Each number is 128 + 24 x the weight over its row's rms, rounded and kept within 0 to 255. Layers, rows and columns count from 0. The size above them is the row's rms in percent of the matrix's.

# layer 5 MLP up, 1024x256, rms 0.0923, rows 505-529, columns 128-191
size [107  69 118  60 107 104  77 115  71  55 107 103 130 111  75  56 110 121 117  76  36  91 102  51 110]
[[148 105 143 123 138 129 150 117 125 144 144 143 105 144 120 158 119 125  76 136 115 102 150 125 107 112  97 115 146 122 109  83 140 120 124 102 117  90 202 117 141 125 112  91 106 121 103  90  91 114 178 106 121 122 134 156  98 104 110 117 172  87 153 119]
 [ 92 122 123  87 131 112 172 137 137 138 124 161 133 108 175 121 126 142  96 134 129 138 114 155 139  96 124 132 133 107 167  93 123 104  95 125  84 131 106 175 157 118  90 123 119 135 128 140 118 157 132 141 130 138 107 127  89 151 112 129 113 118  92 153]
 [148  86 130  71  70 111 146 106 125  82 160 113 100 120  93  92 116 166 106 144 117 128 146 128 120 101 129 124 175 163 129 130 137 144 180 123  70 137 128 138 144 131 139 116 149 121 121 129  65 168 119 145 129 127 128 105 138 113 110 153 124  82  93 183]
 [101 108 118 124 112 130 145 118 163 104 113 115 140 112 169 103 162 127 173 115  96 102 102 164 151 125 123 180 152 109 135 126 140 129 136 105 161 138 114 156 145 142 159 133 122 154  88  86 124 151 122 137 141 120  95 170 156 130 123 133 107 105 157 104]
 [149 121 141 108 132 150 123 140 123 123 141 114 136  74 134 126 118 137 114 123  90 130 103 115 121 183 161 113 120 153 112 149 137 142  93 104 133  91 149  90 159  97  98  98 136 115 119 130 191 147  87 148 124 117 161 158 124 154 135 116 105  95 149 152]
 [135 135 144 142  87 107 165  90 136 131 151 129 129 104  95 144 139 145 133 127 102  83 149 121 136  92  78 136 140 167 158 161 174 103 131 122 157 131 119 130  92 130 115 140 142 137 120  92 128 109 126 149 150 117 138 120 108 129 148 158 172 142 124 101]
 [156 145 130 128 122  87 117 126 130 133 116  98 165 131  89 132 119  96 201 118 148 116 142 165 108 156 137 113 158 116 157 100 101 149 126 117 174 122 114 124 118 121 139 106  90 143 110 107 115 136 130 147 131 122 116 136 147 115 131  97 112 131 138  98]
 [108 140 100 182 132 173 144 111  96 111 107  94  93 157 118 131 130 143 102 136 112 130 170 134 134 102 163  91 123  98 179  75 152 141 149 114 132 118  74 125 118 165 128 175 125 140 126 183 108 152 148 117 155 154 121  86 161  68 148 138 145 100 150 141]
 [180 105 152 155 102 117 139 108 114 163 127 128 163 112 128 122 129 137 153 157 206 159 120 107 152  92  85 160 132 144 133 133 137 111 128 145 145 104 138  92 120 118 164 137 145 171 129 104 154 181 123  88 135 129 128 151 114 141 171 131 138 166 144 134]
 [127 114 133 145 120 111  94 128 168 129 114 117 125  96 164 125 165  89 161 134 120  98 121 124 148 128  82 124 183 105 107 159 119 127 137 132 164 145 133 140 152 158 149 141 122 164 144 110 127 121 126 130 171 124 127 140  95 128 154 158 162 136 129 121]
 [138 121 106 124 125 139 124  97  75 113 152 135 128 160 113 159  99 110 112 113 148 137 147 111  86 118 127 135 135 120 122  99 121 126  86 138 137 157 131  92 101 146 136 136 103 121 132 121 129 145 150 111 143 110 167 139 132 156 167 114 146 115  83 141]
 [159 124 102 131 133 127 155 105 141 146 162 111 147 101 110 178 153  88 154 113  91 135 112 127 133 145 121 131 141 117 100 151 142 107 118 104 112 121 145 131 177 126  77 133 155 123 112 116 149 139  91 126 134 107 122 151 129 121 137 108 147  96 133 146]
 [120 100 104  80 109 141 104  97 161 123 110 121 108 129 117 160 131 111 123 114 138 122 126 145  97 101 175 124 130 128 119 162  87 124 147 159 134  38 135 113  86 152  76 135 140 103  94 139 142 148 151 163 116 162 139 147 165 136 143 159  99 119 150 138]
 [177 143 106 147 136 141 130 129 128 134 165 118 146 163 126 136 159 160  81 145 163 130 128 132  78 116 172 159 133  98 114 161 104 118  98 164 145 161 141 114 107  99 124 106 125 122 121 133 148  72 149 142 109 170 106 113 107 113 127 133 124  51 113 110]
 [102 114 116 143 156 101 158 104  84 145 118 131  98 143 103 126 114 160 123 142 120 115 114 177 147  99 126 142 119  88  84 125 122 142 119 205  94 112 107 114  91 118 131 116 132 107  76 143 138  74 118 140 146  93  92 144 119  92 123 117 159 104 171 126]
 [129 106 151 131 112 140 147  81 188 107  77 163 112 105  94 151 101 114 134 149 143 131 126 178 136 146 112  86 109 173 122  92 125 105 142 135 181 131 127 166 136 117 126 126 122 154 142 129  88 117 149 130 134 129 172 148 117  92 116 133 124 114  84 138]
 [152 120 131 130 102 151 119 156 145  70 144 167 130 125 111 150  95 136 134 100 136 102 107 138 153 159 147 140 181  99  95 135 164 117 138 119 113 142  85 131 131 127 125 162 130 107 150  96 109 163 155 111 152 113  74 128 154 100 150 120 111 159 166 123]
 [136 171 158 160 159 116 144  93 112  98 124  63 113 118 188 131 136 124 140 156 112 144 131 165 155 118 133 111 111 164  98 150 166 127 157 109 121 145 140 112 119  84 182 101 138 155 112 166 156 106 156 127 137 128  73 159 164 114 187 132 105 163 140 130]
 [119 124 143 156 117  89 144 100 131 106 124 122 162 166 116 123 137 155 149 116  99 156 129  97 137 125 162 168 119 153 128 164 150 135 175  88 153 104 142 139 147 159 110 153 139 108 102 122 144  90 176 106 158 110 115 161 144 141 109 112 110  76 115 135]
 [ 94 172 136 153 151 145 167 118 154  78 117 134 124  91 129 131 121 130 107 135 140 139 139 107 129 154 115 115 129 140 142 137 179  88 151 145  87 122 135 151 162 125 161 144 111 179 107 141 130 125 146 131 148 129 165 116 131 133 100  85 145 138 112 134]
 [102 109 177 170 112 149  89  98 109  85 117 151 128  83 162 156  89 100 127 102 136 132 156 175 133  94  74 125  93 141 157 151 113  86 155 137 164 155 103 137 132 144  99 142  95 107 139 124 136 163 142 118 117 150 135 131 142 106 114 124 115 132 143  99]
 [140 132 117 167 156 109 147 130 126 105 135  92 150  85 127 113  72 108 114 101 144 162  78 130 165 100 139 114 163 111 139 160 138 139 155 140 119 181 155  79 157 108 170 152 114 154 154 143 168 142 101 118 156 113 108 165 134 203 127 148 121 152 142 164]
 [184 134 103 117 129 170 135 120 188 166 153  46 135 128 105 167 119 142 132 100  99 136  81 141  78 110  91 113 117  93 137 135 154 111 124 164 107 125 111 134  93 140 111 116 145 136 129 117 164 131 121 142 142 145 108 133 112  97 123 152 128 132 121 119]
 [146 121 158 109 154  87 111 146 150 136 113 164 108 130 147 104 129 111 111 155 118 113 102  53 163 155 143 107 133 121 114 119  85 104  79 154 100  77 109 111 134 162 126 151 145 129 116 157 148 108 132 172 157  89  97 101  85  88 134 110 106  64 123  63]
 [131 117 151 129 140 125 147 129 158 111 125 111 159  99  81 101 139 106 101 108 146 140 126 119 112 118 122  82 148 147 103 160 128 115 123  97 125 116 119 132 137 185 127  97 145 112 136 135 113 172 131 124  85 147 149 119 128 116 124 117 103 115 126 116]]
# layer 5 MLP down (transposed), 1024x256, rms 0.0955, rows 505-528, columns 128-191
size [ 91  63 114  62  91  99  77 118  67  53 113 112 146 119  78  51 111 105 113  78  29 104  95  46]
[[135 104  76 155 126 126 122 122 157 150 165 132 169 120 154 133 125 149 178 175  95 165 124 161 140 106 158 142 121 114 101 127 110 138  76 107 114 128 107 140 130 104 149 111 154 114 126 141 104 129  81 136 136 128 106 123 174 131 165 128  92 154 102 124]
 [ 85 109 115 134 136 137 110 142 144 116  92 157 128 123 162 128 108 163 144 153 118 152 123  98 131 137  87 139 121 179 115 135 121 151 107 107 132 117 167 130 154 119 121 100 108 175 149 145 159 165  80 112 109  85 132  66 126 151 108 109 128  82 130 158]
 [149  93 139 135 133 155 138 109  73 113 184 126 158 103 105  98 155 116 122 119 142 146 152  87 173 120 130 161 148 137 122 175 131 138 114 123 114 146 152 150 124 156 113 110 130 118  96 182 120 126 166 130 156 144 119 106 136 113 146  87 139 149 109 201]
 [120 132 104  84 110 174 147 113 105 129 131 157 136 107  82 128 114 127  77 138 113 128 150 121 151 122 129 127 144  97 141 136 140 108 123 127 128 134 125 125 153 122 133 136 110 157  88 101 123 130 143 151 147  95  80 132 140 134 136 187 152 124 114 126]
 [ 77  95 151 130 144 147 114 136 123 124 145 112 156 107 152 130 151 128  83 147 125 131 136  67 129 138 175  98 140 147 121 175 145 152 138 133 151 141 112 136  97 129  70  81 111 113 118 125 134 137 165 102 105 109 117  98 167 149  98 170 143  93 144 119]
 [106 108 124 121 140 145 116 123 120  94 115 147 108 123 120 142 180 102 122  81 126 114 139 119 106 116 151 118 114 135 153 158 127 127 130 117 136 107 120 137 134 124 115  99  70 127 177 116 129  63 111 125 148 126 126 167 189 136 144 168 108 128 141 111]
 [129 143 135 135  96 128  73  76  92  78 112 126  87 101 152  91 156 128 180 118 123 135 155 105  98 101 183 106 151 110 165 103 136  59 117 115 114 126 103 118 116 125 153  92 155 134 127 127 112 131 116 131 172 101 119 128 168 124 135  94 130 148 124 173]
 [119 140  88 120 106 175  77 112 123 138 123  94 116 124 117 138 109 108 122 187 163 113 131 102 149 112 174 159 130 148 140 101 128 122 150 103 120 148  83 161  88 126 157 134 149 136 156 133 100 126 134 100 126 132  91  92 104 101 162 137 164 107 129  98]
 [171  91 139 152 122 111 113 116 125 124 134 131 124 125 113 108 145 144 118 111 135 153 107 155 128 116 133 113 125 161 115 123 149 177 142 133 120 150  90 147  89 105 204 135 159 172 137 115 140  71 164 132 111 138 126 157 152 125 183 138 134 129 126  87]
 [115 119 131 157 119 134 135 132 148 128 132 115 118  86 126 103 148  95 138 130 113 102 138 150 147 156 119 177 158 119 159 143 160 132 113 117 129 167 104 117 150 149 131 131 132 146 132  98 147 126 130 132 161 109 106 134 120 106 104 147 165 138 131 110]
 [140 137 114 154 126 113 135 119  85 104 157 122 109 112 112 131 114 124 129 101 105 136 108 144 142 155 127 158 131  97 113 114 161 103 167 124 136 162 137 154 111 138 134 164 148 155 146 135 171 113 148 139 185 101 100  88 125 163 126 148 121 125 106  78]
 [109 121 107 113  95 144 135 109 163 163 151 151 141 111 154 144 168 130 135 143 145 138 177 117 133 130 139 141 137 129 140 122 127 121 149 119 116 117 108 118 139 149  68  98 108 106 159 105 117 165 130 138 118 107 115 108 127 170  71 131 143 139 126 109]
 [118 139 150  85 121 130 125 127 176 117 146 144 101 147 143 137 145 133 126  76 131 116  97 149  80 134 128 112  92 151 140 137 134 122 171  84 116 145 144  97 137 100 144  78 116 118 119  96 106 137 127 147 116 151 129 149 152 145 126 110 116 132 150 126]
 [143 129 144 155 110 115 112 114 126 111 166 121 140 117 101 153 184 135 108 135 126 126 115 161 118 125 120 116 126 108 143 158 172 104 108  57 119  95 129 150 118 123 156 165 138 135 149 138 115 123 108 119 130 124 122 124 123  81 118 150  81 133 135 115]
 [117 128 144 162  83 147  96 142 158 129  99 179 120  99 122 120 124 154 130 151 117 114 166 151 122 132 148  97 172 104 164 178 179 109 108 122 123 123 136 121 132 164 132 149 134 140 137 138 104  79 144 169 177 109 100  95 133 129 188 170  89 142 116 142]
 [174 101 113 134 111  83 109 114 161 158 118 156 104 114 158 119  83 176 153 130 126 101 121 125  84 112  95 149  96 141 138 154  73 120 160 158 105 133 134 125 148 156 154 129 141 156 105 149 108 136  66  94 134  79 136 154 124 151 122  98 137 118 132  84]
 [161 150 114  86 114 128 112 121 111 106 134 132 114 160 108 158 145 125 169 159 142 134 124 104  75 105 141 134 127 122 127 162 138 139  97 103 143 109 172 132 152 161  99 173 117 142 129 141 145 129 121 137 138 149 119 110 122 151 135 149 133 138 125 126]
 [118 128  94 107 131 140 118 143 111  79 122 119 111 111 123  97 128 121  48 120 131 115 157  91 115  97 146 154 117 107 155 137  90 137  96 133 157  93 130 142 123 135 110  93 159  83 161 127 111 110  99 189 129  87 150 141 125 145 111 131 171  82 160 116]
 [134  91 129 118 116 126  96 167 118 131 181 125 112 124 113 172 134 153 153 163 126 168  81 128 143 145 161 123 133 102 152 128 129 116 121 120 119 108 194 123 132 157 121 116  75 142 143 105 121 123 175 123 173 176 129 120 123 156 119 128 154 131 133 145]
 [138 112 123  97 161 126 142  96 132 111 147 123 128 121 181  96 161 140 149 152 232 105 132 128  87 117 111 140 100 163  73 168  83  99 101 159 150 146 103  92 125 106 120 136 157 137 137  84 139 124 110 128 144 152  90 136 118 110 134 176  96 101 143 163]
 [132 134 119 154 103 126 101 174 131  84 132  96 124 116 157  84 121 114 137 103 100 125 126  77 121 154  94 135 139 146 133 117 114 128 118 150 128 124 134  87  80 116 155 117 128 110 133  98 112 121  90 154  90 152 107 168  82  93  96 112 139 125 139 153]
 [126 123 148 124 124 130 100 129 110  99 115 132 165 128 118 114 143 126 146 133 120 138 171 137 116 135  76 141 135 147 134 168 154 112 104 109 120 127 151 130 142 109 105 162 101 143 165 107  92 156 177  99 135 116  80  95 101  95 132 127 113 144 135 166]
 [124 134 119 136 124 122 165 131 116 173  73 101 153 111 114 182  83 104 138 114 121 152  99 143 102 138 114 102 136 142 115 152 139 130  97 137 143 144 137 162  85 175  81  75 136 123  95 131 160 118 110 130 142 122 121 121 121 118 132 130  84 136 117  90]
 [ 84 116 137 154 137  99 111 126  94 133 111 149  76 150 166 172  86 140 141 114 103 119 137 142  96 142 173 123 138 181 144  87 142 135 111 110  96 100  95 127 141 132 127 106 134 102  71 146 129  69 103 163 117  90 129 105 108 130 147 140 159  91 149 116]]